config.toml
n_layer = 8
d_model = 96
n_kv_head = 3
qk_norm = false
bias = "all"
tie_embeddings = true
init = "normal"
optimizer = "adam_variant"
weight_decay = 0.077
batch_tokens = [16384, 32768]
train_tokens = 139200000
steps = 5842
Each number is 128 + 24 x the weight over its row's rms, rounded and kept within 0 to 255. Layers, rows and columns count from 0. The size above them is the row's rms in percent of the matrix's.

# layer 5 MLP up, 256x96, rms 0.111, rows 155-190, columns 0-95
size [ 87  84  91  81 112  94  90 106 110 105 116 115  92 104 117  88  90 105  81  94  84  79 115 113 106 107  90  78  75 106 105  86  95 108  91 115]
[[164 118 114 113 113 118 105 141 102 135 115 104 117 128 166 130 113 159 128 173 147 164 129 129 118 125 132 119 181 128 130 115 135 109 113 182 156 154 109  71 129 101 113 110 137  68 141 149 160 128 115 112 134  91  93 118 150 144 108 154 118 145 133  93 143 144 159 173 144 122 118 107 147 137 130 106  91 109 110 126 161 131 189  82 174 135 133 154 133 155 123 126  97 107 130 146]
 [163 145 132 119 130 134 130 142 161 118 125 135 142 150 211 129 143 134  73 115 147 157 151 123 161 104 103 112 103 145 132 127 103  93  61 125 135 138 156  69 132 141 117 152 129 139 126 152 153 127 159 131 133 136 128  93 141 165 127 154  86 133 150 161 117 102 136 148  98 128 126 114 108 128 130 121 108 113 179  99 147 131 109  87 116 138 122 133 128 103 163 128  98  95 123 169]
 [140 125 144 113 106 132 128 173 165 167 150  99 129  88 108 165 134 148  89  98 117 119 105 136 130  74 124 141 125 115 100 109 116  87 105 145 162 154 105 132 103  93 137 150 133  85 150 154 138 147 125 126 106 140 113 110 149 151 101 119  76 164 200 160 126 116 156 141 120 104 118 120 100 116 117 138 139  94 137 152  87 136 128 138 152 134 176 146 141 112 102 138 115 124 144 108]
 [142 105 123  99  97 105 143 104 135 161 132 117 134 107 105 136 119 146  90 168 102 117 124 116  74 114 109 156 130 133 149 123 102 119 110 116 119 185 125 106 139 169 151 123 128 160 171 204 103  94 126  96  90 129 131 133 122 160 127 127  86 159 125 112 138 137 134 114 152 112 113 110 114 108 134 132 157 103  96 167 120 145 132 136 113 136 107 147 180 163 116 159 120 150 143  84]
 [150 100 117 134 140  99 150 122 101 142 106 104 160  83 139  93 125 112  71 148 120 127 145 123 144 140 126 193  97  90 117 101 152 100 138 162 136 139 121 153 119 113  94 142 123 110 148 168 134 131 120 161 161 123 137  90 165 176 161 129 110 120 127 116 124  89 128 115 113 112 144  80 120 141 102 102 152 130 145 116  94 116 135 167 147 101 140 111 153 132 145 150 144 124 184 152]
 [154 112 142 111 144 131 107 131  99 155 140 160 159 172 144 109 136 110 138 154 104 174 162 138 116  98 134 157 151 210 104 136 158 132  96 122  92 119 100 119 118  90 122 139 121 150 108 161 132 118 108 113 132 102 130 122  71 116 125 162 114 121 119 121 139 176 127 119 122 155 113 125 138 132 142  76 119 139 119 103 150 167 155 136  94 107  82 135 156 173 144 115 115 130 140 114]
 [146  76 115  98 114  94 123  82 102 146 156 137 145 140 114 137  92 131 122 106 139 102 145 157  62 134  90 140 143 135 108  77 104 120 131 108 112 142 141 137  83 120 124 113 149 126 143 127 111  74 117 156 130 127 156 153 138 101 104 168 138 122 138 161 131 163 148 150 100 114 166 147 151 138 131 113 129 146 116 182 107 141 168 146 130 127 146  91 144 136 135 183 119 144 127 144]
 [165  89  76 125 128 193 146 105 137 113  89 125 184 127 130 115 145  32 125 109 128  96 148 131 131 144 128 152 129 140 126 130 153 119 114 147 125 131  98 140 125 136 116 160 127  81 165 136 144 172 163 138 125 129 114 115 123 146 163 127 142  90 128 125 108 122 129 121 121  90 151  95  92 103 125 131 164 127 123 130 115 125 133 155 153 120 123 145 119 120 140 155 180 119 135 112]
 [129 114  91  88 135 141 134 133 111 125 142 133 130 153 134 167 111 159 121 136 142 128 133 100 142  98 119 155 143 147 187  87 124 117  71  95 141 101 112  83 127 141 149 134 135 136 114 169 177 139 127 134 133 102 145 141 100  92  93 124 160 119 144 125 164 119 178 151 117 118 145 118 128 128 151 121 160 128  89 142 165 153 111 115  99 122  76 160 120 172 116 122 108 164 113 157]
 [153 120 148  86 126 133 142 151 100 172 128 147 125 115 134 125 147 127  96 124 144 154 138  88 116  86  71 164 135 144 155 131 138 120 101 126 154 109 117  58 117 140  89 156 129 158 133 146 130  90 138 157 121  89 136 107 156  89 143 126 106 158 131 144 120 153 131 158 122 134 126  96 128 130  85  74 122  84 113  78 146 110 137 146 117 138 137 151 174 139 133 128 135 159 134 130]
 [157 135 142  94 133 132 147  96 145 122 140 102 148 140 120 188 117 141 121 124 107 127 159 157 106 132 140 149 148 140 181  75  76  72 106 110 135 146 134 115 129 112 116 189 159 145 109 167 140 106 125 143 134 163 144 108 119 106 148 124  91  96 130 149  81 143 138 128 138 124 134 126 120 141 116 132 149 120 118 154  91 147  87 109 153 122 118 161 129 157  63 145 127 115 140 120]
 [176 134 152 116 173 121 144  79 188 134 133 113 145 131 132 123 138 117 126 134 153 151 121  95  98 132  84 138 167 133 139 148 109 100 144 103 135 163 115  82 146  87 137 168 143 156 136 156 119 113 106  98 134 167 159 117  94 107 150 149 128 115 143 157  92 133 125 131 104 123 131  94  92 131 103 130 152 139 136  97 129 105 129 176 186 112 122 135 126 172 125 127 136 117 119  98]
 [133 137 113  82 121 164 148 158 132 170 102 101 145  76 140 147 163 130 124 126 160 119  82 113 127 140 133 125 154 114 169 135  90 121 127 124 147 126 120 122 126 125 105 160 155  86  85 142 170 173 160 120 128 137 134 134 151 133 136 131 134 136 136  84 147 110 147 129 129  95 153 121 154 118  59 132 111 129 142 137 144 146 130  88 141  90 147 130 178 119 143  85 144 113 174 126]
 [102  83 127 115 151 162 126 102 147 125 132  70 131 113 135 184 123 130 148 114 105  92 158 102 109 161 136 126 113 170 122  70 109 128 144 168 133 137 103 120 153  87 156 154 115 150 166 141 150 122 132 134 162 149  98 100 128 119 156 140 110  96 131 143 104 115 120 146 134 102 134 129  89 108 139  92 127 115 165 194 127 135 142 121 141 112 108 114 139 105 146 155 137 155 105  98]
 [123 102 142  90 179 151 135  90 134 109 128 115 129 134 148 122 123 110  90 152 103 107 136 120 115 109 143 131  99 139 161 126 106 104 152  87 155 174 123 119 138 165 156 147 168 105 122 105 127 119 129 168 157 106 121 115 173 123 126 143 142  93 163 123 143 112 132 130 103 110 153  98 139 119 120 135 113  84 117 120  75 217 109 108 143 125 162 127 127 124 147 131 105 156 157 137]
 [114 134 105 160 152 133 149 137 106 163 129 124 179 136 151 139 132  96 142 154 158 109 101 133 172 162 128  90 140 130 123 122  96 135  86  77 129 124  93 128 117 125 112 130 140 131 162  94 123 167 159 140 137 122 110 145 123 173 184 132 110 170 174 130 153 127 136 113 119 114 131  89 114  93 102 104 136 130 138 178 112 106 113 107 118  80 127 142 131 142  96 104 132 144 102 167]
 [119 118  90 155 141  71 140 104 108 152  87 124 110 134 142 124 120 102 124 161 167 142 158 135 122 134 125 124 128 119 135  99  87 146 110 123 140 155 126 119 115 142 128 132 120 138 164  91 159 112 119 154 147 107 123 153 135 114 134 130 164 147 140  99 145 129 122  92  90 104 111  74 140 161 158 165 147 137 140  94 101 139 110 118 161 102 129 158 171 171 100  93  84 172 105 158]
 [173 100 121 106 173 158 116 126 109 127 118 119 116 132 182 126 128 132 122 114 154 126 128 128 123 103 153 141 171 114 160 116 138 101 134 122 126 153 141 100 138 156  97 118 136  92 132 132 161 111 157 150 138 133  85 124 121 126 147 102 113 138 106  89 107 125  85 123 104 122 183  74 132 111 127 120 132  99 124 130 140 167 158  70 141 137 116 199 131 139  78 131 120 162 144 124]
 [159  98 118  88 160 109 140  85 131 124 130 129 141 152 128 138 139 133 106  85 124 138 131 141 142 109 114 100 138  91  92 131  58 113 148 156 107 226 133 140 104 122 128 131 138 160 181 115 132 107 150 140 139 112 116 113 144 158 151 121 151 128 149 129 148 114 107 123 109 114 154 139  89 114 146 103 129 111 167 166 153  77 136 117 138 127 154 134 122 142 144 153 101 144 123 130]
 [146  90 149 126 118 189 118 103 161  84 131 130 153 169 108 114 154 121 137 149 157 136 145 142 164 142  92 110 102 135 125  94 123  95 123 121 141 173 137 126 112 137 183 132 142  90 134 147 115 143 139 111 132 141 152 136  90 181 151 119 107 132 178 164 137 144 143 140 104 113 149 124 106 141 117  99 105 117 152 105 105 127  81  76 158  97 133 127 128 128 161 141 137 157 117 149]
 [124 119 132 142 141 164 108 127 101 187 127  89 186 119  96 118  86 123 133 103 124 131 148 110 147 156 133 155 166 134 133 119 134 125 105 104 136 156 135 112 140  92 129 161  98 130 158 147 178 140 146  87 126 157 117 109 119 147 159 156 104 121 154  86 123 113 109 133 112 158  87 154  53 129 164 125 131 114 155 146 133 112  96 122 115 108 122 111 115 120 136 141  82 144 143 122]
 [150  80  99 124 120 121 134  96 151 120 111  86 150 148 133 135  94 126 103 153 119 160 110 145 130 104 164 112 118 125 133 146 105 156 145 154 158 125  95 158 152 113 155 134 117 130 179 104  93 142 134 116 106 115 108 116 128 146 149 129 100 169 161  78  94 142 157 102 129 125  65 105 110 123 139 150 122 115  90 144 154 110 168 147 189 117 149 126 143 125 148 152 139 124 123  88]
 [164 112 119  82 143 166 122 111 161 140 173 124 119 135 106 109 133 106 140 108 104 126 116  87  82  98 139 151 174 179 173 141 129 104 130 143 145 155 136 101 109  77 126 142 115 120 123 146 132 125 170 104 143 180 104 139 144  73 154 117 113 127 164 138 137 161 124 132 117 121 144 120  97 125 125 121 107  97 122 133 122 145 156 113 168 101 121 135 159 130  77 144 137 155 131 104]
 [114 102  89 105 179 137 158 114 108 132 127  94 162 175 123 138 126  63 123 159 100 122 145 119 111 128 132 162 168 130 115 132 120 122 123 143 135 148  98 139 127  92 159 138 146 129 149 101 139 104 125 160 170 130  84 117 180  98 163 128 123 125 150 124 156 141 150 147  82 125 122 104 116 153 120 137 138  99 142 148 161 124 132 149 137  94  97 142 127 105  95 134  76 166 134 146]
 [144 123 118 142 151 149 141 126 136  67 133  95 125 109 125 164 133 128 104 102 148 125 116 139  84 155  91 144 160 154 128 122 111  93 141 128 176 183 174 134 111 137 182 139 159 118 100 168 154 154  82 116 144 146 132 139 165 125 181 147 123 123 150 145 131 130 125 102 131 147 149 120 142 126 177 109 119 119 118 150 122 159 115 174 118  97 139 138 144 127 109 116 109 125 121  79]
 [117 112 130 140 148 118 119 102 167 127 149 133 126 124 128 152 155 148 100 146 135 147 127 124  92  97 132 129 141 150 119 111 103 119  92 107 119 183 111 129 105 108 142 106 157 155 135 101 126 102 110 108 141 178 116 131 193 101 117  99 121 130 128 147 120 163 107 118  82 116 174 114 101 132 174  93 137 121 114 111 145 159 147 149 105  76 110 162 184 159 109 154 145 109 157 132]
 [127  99 114  86 119 132 141 101 113 146 125  98 149  83  89 149 165 155 118 112 154 112 147 109  98 145 133 164 175 137 133 132 158 130 110 126 150 131 113 132 118 143 149 158 133 128 108 117 150 134 128 123 116 119 120  72 130 189 146  90  99  80 162 130 124  96 128 168  93 140 120  93 138 100 114 118 116 162 103 122  69 126 130 179 152 125 158 129 145 123 127 116 101 164 119 137]
 [160 135 132 127 146 108 122 154 130 165 165 112 118 121 137 163  92 134 134 143 110 138 141 132 138  67 161  96 120 124  89  87 144 132  86 156 129 119 104 136 142 148 160 163 158 116 134  89 122 129 174 151 138 105  99 106 167 119 127 134 132 125 120 110 101 103 113 108 127 102  87 115 141 126  97 138 102 122 113 101 175 116 118 133  89  96 118 117 171 138 125 120 165 179 113 178]
 [123 138  97 119 102 177 142  96 135 137 105 126 138 161 117 144 131 160 115 140  86 144 125  83 114 144 169 163 113 133 166  83 145 138 116 142 153 165 151 129 129 107 120 152 130 134 150 100 112 120 159  91 146  90 133  96 100  86  99 104  88 167 155 103 169 141 107  96 124 117 119 164 146 136 153 144 160 130 113 128 120 102 106  84 116 138 139  99 120 124  98 146 173 146 121 125]
 [150 133 141 112 165 158 112 137 132 156 139 138 159 153 142 119 173  97 145 142 132 148 156  79 143  70  87 110 118 116 121 127 177 114 156  76 165 155 106 107 121 117 113 162 111 125  96 138 145 140 166 100 140 130 112 110 147  98 113  83 142 123 140 151 178 118 128 114 134 134 128 127 142 145  71 129 109 120 128 112 119 124 148 110 106 105 129 132 119 170 118 111 127 170 184 127]
 [129  99 155  91 150 136 136  97 132 129 160 154 112 143 153 110 141 120  81 152  88 107 130 114 109 103 128 139 132 106  92 118 113 120 111  99 101 109 153 107 125 139 120 130 145 119 177 108 115 101 143 145 173 116 108 100 152 141 118 157 145 106 152 134 158 130 147 129  40 140 180 102 115 137 160  77 134 134 165 122 115 143 123 164 132 119 160 111 142 145  85 144 132 100 140 133]
 [ 87 160 137 143 157 154 144 134 151 148 178 107 132 160 129 129  97  98 177 168 146 152  98  97 116 100 104 162 109 130 105  81 106  45 104 165 119 147 116 140 100 106 112 122 128 147 128 140 141  88 110  90 130 132 138 133 164 154 145 116 137 128 130  86 131 140 137  99 104 105 129 154 105 138 107 123 102 125 126 135 123 126  87 159 135 125 146 150 167 131 111 126 151 154 134 129]
 [101 124 141 153 134 128 146 152 172 186 124 147 151 104 139 145 131 138 107  81 110 135 139 109 110 134 103 137  98 109 117 118 148 121  90 116 112 128 109  98 105 129 138 152 175 128 144 124 161 153 143 100 113 126 133  91 181 131 137 134 159  85 181 136 135 166 135 109  90 138  69 119 139 157 128  88 134 120 126 157  90 152 156 118 144 119 110 120 104 129  81 151 122 135 147 168]
 [139  99 120  92 165 151 124 102 146 153 136 113 160 134 140 128 161 127 119 137 116 114 164 143 105 109 153 121 165 101 118  97 116 124  98 144 104 156 144 145  99 125 139 122 196 108 142 109 129 126  98 108 140 121 153 158 112 167 178 126 164 138 174 175 143 130 126 124 114 169 129 140 154 114 127  87 125 127  93 133 145 134 143  98 116  88 100 103 103 155 142  86 124 151 153  82]
 [147 113  95 135 115 176 132 120 141 141 109 153 215 138 121 128 121 113 128 147 142 127 129 140 180 151 102 126 143 146 126 111  81  73 105 139 114 109  92 110 114 110 123 141 155 107 114 134 156 144 127  82 147 136 129 123 139 105 169 141 139 116 183 155  97 103 142 137 138 135 137 140 117 129 120 116 111 186 127 101 164 104 130  97 150 145  80 135 163 154 142 118 142 120 104 120]
 [107 122  93 140 207 124 111 121 145 166 106 107 161 168 143 123 129 132 140 126 111 108 128  81 120 146 134 131 148 181 126 135 145 129 107 104 121 152 135  99  87 138 161 157 117 112 144  94 168 162 121 130 128 130 133 160 132 151 112  98 158 139 124  98 146 122 122  96  93  99 109 133 130  80 103 112 135 137  76 130 105 160 127 163 115 114 136 126 141 174 107 106 126 166 104 108]]
# layer 5 MLP down (transposed), 256x96, rms 0.104, rows 155-190, columns 0-95
size [ 95  86  98  80 108  86  84  99 101 101 125 118  92  97 117  89  87 110  84 104  92  78 112 108 108 112  88  80  77 107 108  93  91 110  87 107]
[[113 179 114 139 158 146 161 127 159  81 131 137 127 117  98 146 126 149  92 104 114 137 163 129 113 109 149 162 155 100 116  76 132  97 171  81 145 109 122 163  75 102 115 133 148 133 135 127 113 152 146 127  99 150 129  98  95 114 117 128 130 169 123 139 135 113 105 140 129 111 165 140  72 155 149 143 162 142 147 124 111 108 139 123 108 143 147 105 149 120 149  70 126 167 132 120]
 [148  99 127 142 111  91 152 132  78 114 153 130 145  77 109 150 132 137 130 134 145  80 121  88  71 123 118 117 134 121 136 100 136 148 113 129 158 123  97 132 134 139 145 118 121 114 156 144 130 141 148 157 125 167 127 123 102 116 113 164 115 140 154 113 134 145 144 163 114 166  94 137 132 155 139 114 134 137 173 144  99 154 197  93 141  98 125 133 131 157  99  86 107 135 162  74]
 [112 153  98 151 109 102 111 133  83 123 100 130 145 113 112 105 110 150 119 135 129 102 117  90 169 141 116 144 151 106 121 117 147 107 144 111 112  87 123 143 145 142 154 152 130 122 103  84 129 136 135 134 139 146 170 165 132 135 110 104 134 106 107 142 122 164 142 141 119 109 155 127 125 127 170 151 117 122 151 132 149 179 100 164  46  85 118  83 156 156 151 184 130 132 139 138]
 [160 111 124  87 155 112 129  98 164 122 116 153 131 101 118 115 178 116 142 114 143 100 105 132 119 124 107 130 154 144  84 146  98 143 118 131 128 107 149 136  88 150 132  93 165 125 141 103  84 133 173  83 170 157  96 156  80  94 132 149 102 109 131 135 142 126 137 169 178 108 100 120 154 137 144 138  89 143 145  82 110 136 149 146 112 149 101 140 138 123 165 128 149 125 116 115]
 [144 153 142 149 131 155 147  89 128 132  96 107 127 102 125 124 169 140 149 122 116  99 114 150 107 125 150  65 115 140 101 113 146 111 131 126 154 134 111  97 137 142 108 108  64 150 136 111 142 110 168 116 108 119 186 136 112 119  98 198 108 132 148 115  92 121 125 105  97 121 104 137 168 155 153 137 136  89 170 132 123 125 137 113 130 113 167 131 145 146 130 129 154  92 115 173]
 [131 140 133 180 108 128 138 115 125 101 152 119 157  87 134 102 137 152 144 118 125 149 127 112 129 109 149 164 111  93 128 108 169 137 148 103 114  95 118 110  93 162 125 108 105 113 137  96 130 164 104 110 149 134 158 140 144 176 115 133 108 126 135 118 118  74 154 109 124 110 109 118 178 145  70 145 109 152 138 175 116  79 129 125  98 140 129 164 152 155 133 169  81 114 113 140]
 [143 134 123 177 155 150 134 170 154 115 117 128 120 124 149 115 139 131 157 134 148 128  91  83 187 103 145 124 157 133 110 185 132 134 152 156 143  90 106 131 180 137 148 139 146 127 112 126 146 171 144 101 135 142 109  92 117 171 123  87 121  96 113 131 136 131 114 107 121 128  81 130  99 131 129 149 115 120 113 125 111 124  90 138 128  65 119 164 132 124 104  79 126 107 133  95]
 [137 116 128  85 116 125 101 145 104 102 128 125  92 103 118  85 124 132  75 129 162 139  98 124 116 120 128 135 144 136 127 101 135 137  57 144 128 126 150 149 140 170 105  98 146 139  95 122 144 135 184 104 155 170 141 117 108 166 149 108 129 173 147 150 124  90 158 122 129 105 142 137 151 159 132 115 116 107 150 109  69 117 145 188 134 140 167 118 145 146 126 106 142 123 127 136]
 [138 138 123 135 127 124 162 159 135 126 117 123  72 164 100 126 101 125 164 156 111  94 107  92 130 129 148 102 112 165 135  91 154  84 101 150 161 108 162 136 123 103  97  94 121 105 109 143 107 116 117 146 165 151 149 141 129 167 109 113 101 127 148 147 144 100 140 175 122 120 157 132 144  97 131 153 164  96 103 110 123 113 116  98 139 180 150 160 122 186 119 141 130 115 108 107]
 [ 73 147 122 137 117 160 160 127 141 156 134 107 144 173 129  80  98 157 148 164 112 141  99 132 144 152 108 151 125 179 112 114 117  96 156 123 148 132 140  81 113 135 110 126 148 176 132 100 145 130  92 111 108  93 116 107 129  74 111 137 150 123 106 146 151 130  98 145 168 123 103 101 111 100 153 127 117 102  98 145 179  86 141 144 120 137 154 116 133 159 114 135 159 125 110 121]
 [125 108 144 122 135 155 114 136 152 173 103 127  99 142 144 112 148 111 127 121 128 139 120 142 105 138 158 112  88 124 106 153 102 153 157 116 116 147 122 120 148 183 170 130 147 138 203 169 120 149 128 108 110 109 120  95 128 113 154 117 116  99 119 139  98  94 150  99 110 145  82 115 119 119 144 144 107  80 131 142 145 136 165 116 107  69 146 110 119 148 149  87 100 164 158 148]
 [128 170 126 118 118 125 135 128  74 161 114 108 143 131 151 142 138 129 120 106 160 111 111 135 132 155 112  98 143 132 108 165 114 154  77  87 110 120 114 149 121 112 110 133 154 124 121 126 139 139 150 104 147 130 139 113 165 134 137 135 113 139 112 148 157  66  87 121 145 106 119 120 186 126 128 156  99 124  87 133  91 117 116  97 147  78 184 138 146 137 112 125 154 182 146 172]
 [132 173  96 115 127 122 136 130 143 108  88 170 102  98 117 112 120 137  85 102 119 154 119 139 111 156 111  56 115 102 133 124 139 131 124  86 148 131 114 124 118 137 117 107 137 110  71 148 125 131 149 123 111 100 141 162 128 167 142 145 126 144 165 127 112 149 160 122 155 123 142 131  65 113 154 165 168 178 113  99 126 124 153  94 138 133 142 103 139 138 164 142 173 137 116 116]
 [161 121 121 108 130  92 141 120 137 115 155 160 107 154 154  66 129 147 124 122 137  88 124  78 126 156 158 104 154 128 118 159 125 128 160  92 134 126 138 122 131 158 147  55 148 107 170 127 148 140 128  94 132 128 132  87 156 104 147 143 171 124  83 113  89 122 130 153 104 127 124 136 135 146 169 135 120 119  89  84 135 130 148 131 116 116 108 110 132 126 148 114 127 154 119 184]
 [157 167 120 152 160 104 104 173 126 149 141 108 144 114 129 131 112 134 130 127  99 107 129 105 149 152 134 125  81 121 146 148 117 117 128 115 147 135 120 102 129 162 109 163 129 116 127 162 173 132 151  99 139 138 190 156 151  99 118 145  83 165  85 153 141 129 101 136 141 112 107 115 139 166 116 105 100  97  98 148 114 149 135 151 127  74 119 116 118 143  87 121 172  83  97 105]
 [102 143 169 113 112 107 144 152 166 156 158  95 117 156 135  82 138 149 129 141 148 158 128  82  97 150 109 154 143 134 114 128 141 167 106  96  99 113 137 141 163 104 106  78 149 156 154 119 128 110 148 128 118 125  90 156 128 153 101  73 142 123 115 120 149  89 114 125 103 152 130 100 128 145 113 145 135 156 132 181 111 126 172 132 104 149 118  85 115 132 107 152  97 102  98 135]
 [139 163 172 114  93 142 187 142 120 102 122 135 117  74 115 148 118 148 100 145 148 152 121 139 109 148 135 106  94 108 135 134 146 170 156 132 134 106 127 104 133 138 120 122 147 112 170 125 125  83 136 132 108 136 115  93 150 130 111 133 114  99 123 148 127 138 125 170  93 122 122 133 107 170 101 171  57 148 102 136 143 127 128 140 128  91 121 110 184 133 142 128  86 104 158 156]
 [138 136  97  91 149 116 150 126 121 132 141 109  85 118 114 104 132 127 158 140 167 102 139 141 115  96  77 207 113 143 120 137  90 143 113 184 142 113 152 130 140 174 146 135 117 132 131 127 108 126 142 149 110 177 128 145 126 142 104  83 103 129 119 114 142 136 154 117 117 110 112 124 134 144  99  83 170  95 154 117 139 190 100 111 121 148 136  98 116 141 124 121 120 145  92 151]
 [ 87 113 161 117  92 144 113 111  81 191 168 114  93 154 145 116 116 153 143 119 139 127 154 138 114  96 150 122 129 178 147 144 168 131 114 157  91 131 100 105 167 115 170 114 123 123 116  99  87 107 121 153 126 143 126  97 149  99 164 113 152 133 143 144  80 121 123 125 146 135 105  97 123 132 133 136 106 134 151 110 131 137 131 122 160  86 112  92 133  92 155 153 142 155 123 161]
 [132 101 150 137 168 125 102  92 159 111 123 140 105 156 157 127 127 140 117 123 110 163 126 136 181 132 148 164 113 126  93 151  91 147 128  90 144 108  94 147 116 110 103 121 146 108 109 151 128 103  95 101 142 122 132  95 138 112  92 155 140 122 120 130 170 140  87 107 117 148 106 182 120 163 150 176 167 119 122 139 125 126 131 130 142  58  78 151 139 142 123 142 126 139 126 164]
 [135 100 142 118 161 144 117 171 121 136 146 102 111  95 122 135 139 144 142 150 110 115 108 135 140 173 121 119  78 115  97 209 113 145 104 131  96 118 112  72 142 151 109 100 164 133 175 114 105 110 104 137 163 148 137 120 122 126 109 147 137 126 134 125 148 125 139 115 109 145 133 139 113 115  63  87 165 144 143 143 167 102 168 116 161 133 113 159 134 147 119 107 127 101 116 105]
 [100 130 143 132 141 121 143 128 115 115 107 140 129 110 107 155 123 138 145 111  86 118 188 120 158 134 106 116 123 112 111 108 131 229 100 120 127 181 105 108 119 119  80  84 170 139 157 113 106 116 105 105 110 137 169 137 111 121 155 128 113 133 144 135 176 119 122 143 103 153 172 152 148 106 133 139 137 137 130  94  87 139 135  99 127 142 121  98 107 150 130 120 124 115 113 161]
 [116 144 114 135 100 130 100 117 149  98  88 135 141 150 120 194 109 155 150 105 102 110 124 119 118 104 151 125 110 100 120 147 153 132 172 119 111 135 133 157 146 108 101 157 130  98  97 104 135 133 135 127 142 150  99 136 103 147 137 134 135 169 155 138 138 132 169 132 160 122 157 164 169 126  70 143 125 100 103 137 128  89 138 146 154  60  85 130 160 147 117  83 124 145 117 133]
 [144 110 147 117 164 108 131 142 139 124 144  92 155 127 148  91 138 111 159 134 125 133 126 125 150 144 175 104 160 134 190 182 131  77 122 135 114 115 127 135 129  90 101  79 171  94 121  87 144 143 119 128 171 114  99 123  93 143 108 129 115 129 127  97  71 122 112 133 128 126 150 139 124 158 139 136 151 158 132 114 154 124 118  83 109 140  67 127 163 113 134 158 125 132 131 144]
 [162 128 115 193 132 141 108 135 132  81 141 118 103 124 125 137 151 132 127  89 135  93 136 138 124 149  91 113  91 159 149 136  81 170 145 160 126 138 120 147 133 139 128 136 104 112 117 131 154 119 161 117 136 146 160 144 143 170 109 152  66  96 146  72 148  88 138 128 135 144  94 104 146 124 137 139 106  92 130 141 151 103 102 106 141 151 153 116 106 141 145 153 167  91 115 107]
 [118 178 107 139 125 102 127 135 128 115 111 105  98 117 129 140 112 117 107 113 163 195 129 173 139 157  88 134 163 144  85 156 138  95 125 153 110 104 123 130  93  96 147 150 132 126 146 137 147 101 106 122 132 123 147 151 128 180 135 111 139 125 135 134  92 134 144 134 158 124 143  91  99 120 102 154  85 107 133  70 150 123 138 138 139 104 160 152 140  78 116 122 182 138 140 104]
 [130 100 136 142 116 147 139 106 143 140  93  83 138  88 157 122 143 117 127 147 152 108 152 154 148  96 136 137 119 101 119 135 128 111 137 107 146 117 129 114 162 155  72  82 104 131 147 132 119 144 137 139  91 158 158 133 169 116 146 156 101 156 142 117 119 175 122 139 140 146 113 127  58 144 186 144 143 150 105 143 131 111 120  88 122  94 116 152 173  89 127 127  83 142 111 118]
 [112 115 132 150  88 154 142 129 107 172  99 116 137 127 128 115 116 131 145 126 170 105 143 107 142 141 118 153  94 159 148 156  84 128 153 136 160 119 121 140 142  90 115 148 114  86 132 136 115 171 139 180  84 125 145 135 116 179 123  99 108  95 123 137 146 122 158 112 129 117 107 101  98 133 117 160 143  64 145  78 106 102 102 118 106 122 164 145 113 134 144 161 157 157 105 131]
 [127  73 117 123 138 138 107 146 129  94 137 116 158 100 162 128 115 160 147 104 142 143 153 142 175 126  79 139 112 102  91 150 128 147 174 174 104 102 128 132 119 118 128 114 114  81 117 104 116 112 125 141 125 132 155 102 153 140 170 100 160  80 147 158 107 132 148 150  80 115 136 108 156 104 121 141  87 115 122 151 154 133 118 122 134 160 124 121 152  80 154 104 116 151 170 130]
 [ 86 144 129 108 128 109  99 130 145 175 126  83 126 138 119 154 158 131 144  95 137 167 149 107  95 127 179 123 158 155 154 107 102 155 124 128 126 161 168 181 167 141 114 125 125 126 107 108 135 114 156 147 106 141 119 147  82  97  92 154 136 132 120  85 122 163 126 163 141 111 130 132 123 120 161 125 102 112 101 133 111 153 159 117 100  64 104 105 153 133 140 122 118  96 132 138]
 [139 121 120 177 107  85  86 115 124 119 119 158 122 128 127 149 156 113 124 118 160  89 133  85 127 115 129 128  94 122  88 138 145 122 165 105 110 101 138 157 115 138 156 162 138 113  76 177 147 131 121  97 112 152 149 123 111 170 105 139 128 100 139 129 168 106 122 105 148 111 114  71 153 152 107  98 139 134 146 145  74 149 133 114  95 154 144 136 141 166 127 149 166 139 127 156]
 [ 83 153 138 157 149 119 132  98 163  96 136 156 145 113 172  94 123 115  99 138 176 159 152 139 170 126 119 156 149 150 135 112  86 139 147 141  83 140 128 157 114 137  74 134 146 150 117 126 112 137  89 108  91 114 159 127 161 124 131  88 147 108 138 118 113 137 141 163  92  95 166 132 147 118 144 112 109 120 145 132 147 118  69 131 145  96 100 160 121 138 149 130 106 128 126  95]
 [167 145 107 130 104 115 130 135 130 157 106 109 112 114 127 129 112 143 120 131 133  69 185 164 161 127 102 121 188  85  95 108 128  92 133 127 165 115 117 128 141 144 146 122 115 157 118 118  75 134  92 119  96 142 132  94 102 114 169 106 126 156 154 136 132 123 151 126 165 141 174 143 138 131 115 158 135 102 183 126 124 142 164 117 124 110 155 132 106 132 128 115 104 159 100  90]
 [119 144 117 128 180  90 140 104 106 117 161 151 108 130 121  81 145 172 108 107 153 146 168 130 125 105 115  95 146 131 100 146 147 104 154 147 126 104 121 101  99 136 121 147 109 137  85 163 143  98 147 165 109 136 179 121  74 122 151 126 131 136 141  94 149 135 113 131 144  93 157 146 158 151 160 101 132 105 111  87 159 139 153 102 124  95 156 144 103 121 107 105 173 124 116 125]
 [128  76 108 157 102 127 164 146  87 125 139 119 186 117 103 129 152 113 142 174 120 170  99 102 142 123 134 127 142 122 117 132 141  68 132  93 137 159 160 145 139 113 118 136 141 107 105 142  99 173 133 127 147 184  71  99 127 148 156 109 121  73  93 122 135 149 131 141 119 142 156 133  91 128 101 136 148 129 115 113 116 136 133 136 148 131 102 148 120  98 112 147 141 129 134 172]
 [142 161 100 114 106 135 112 117 111 165 107 158 170 169 118 138 151 106 112 119 112 100 104 169 152  82 175 106  85 130 133 146 134 112 134 133 114 119  91 135 102 141 128 176  98  77 101 148 135 131 107 110 172 143  94  85 109 153 121 131 150 144 125 155 163 130 124 128 134 138 150 127 133 105  75 118 153 140  80 128 130 155 158 141 123  99 129 129 151 157 151 147 131 148  92 132]]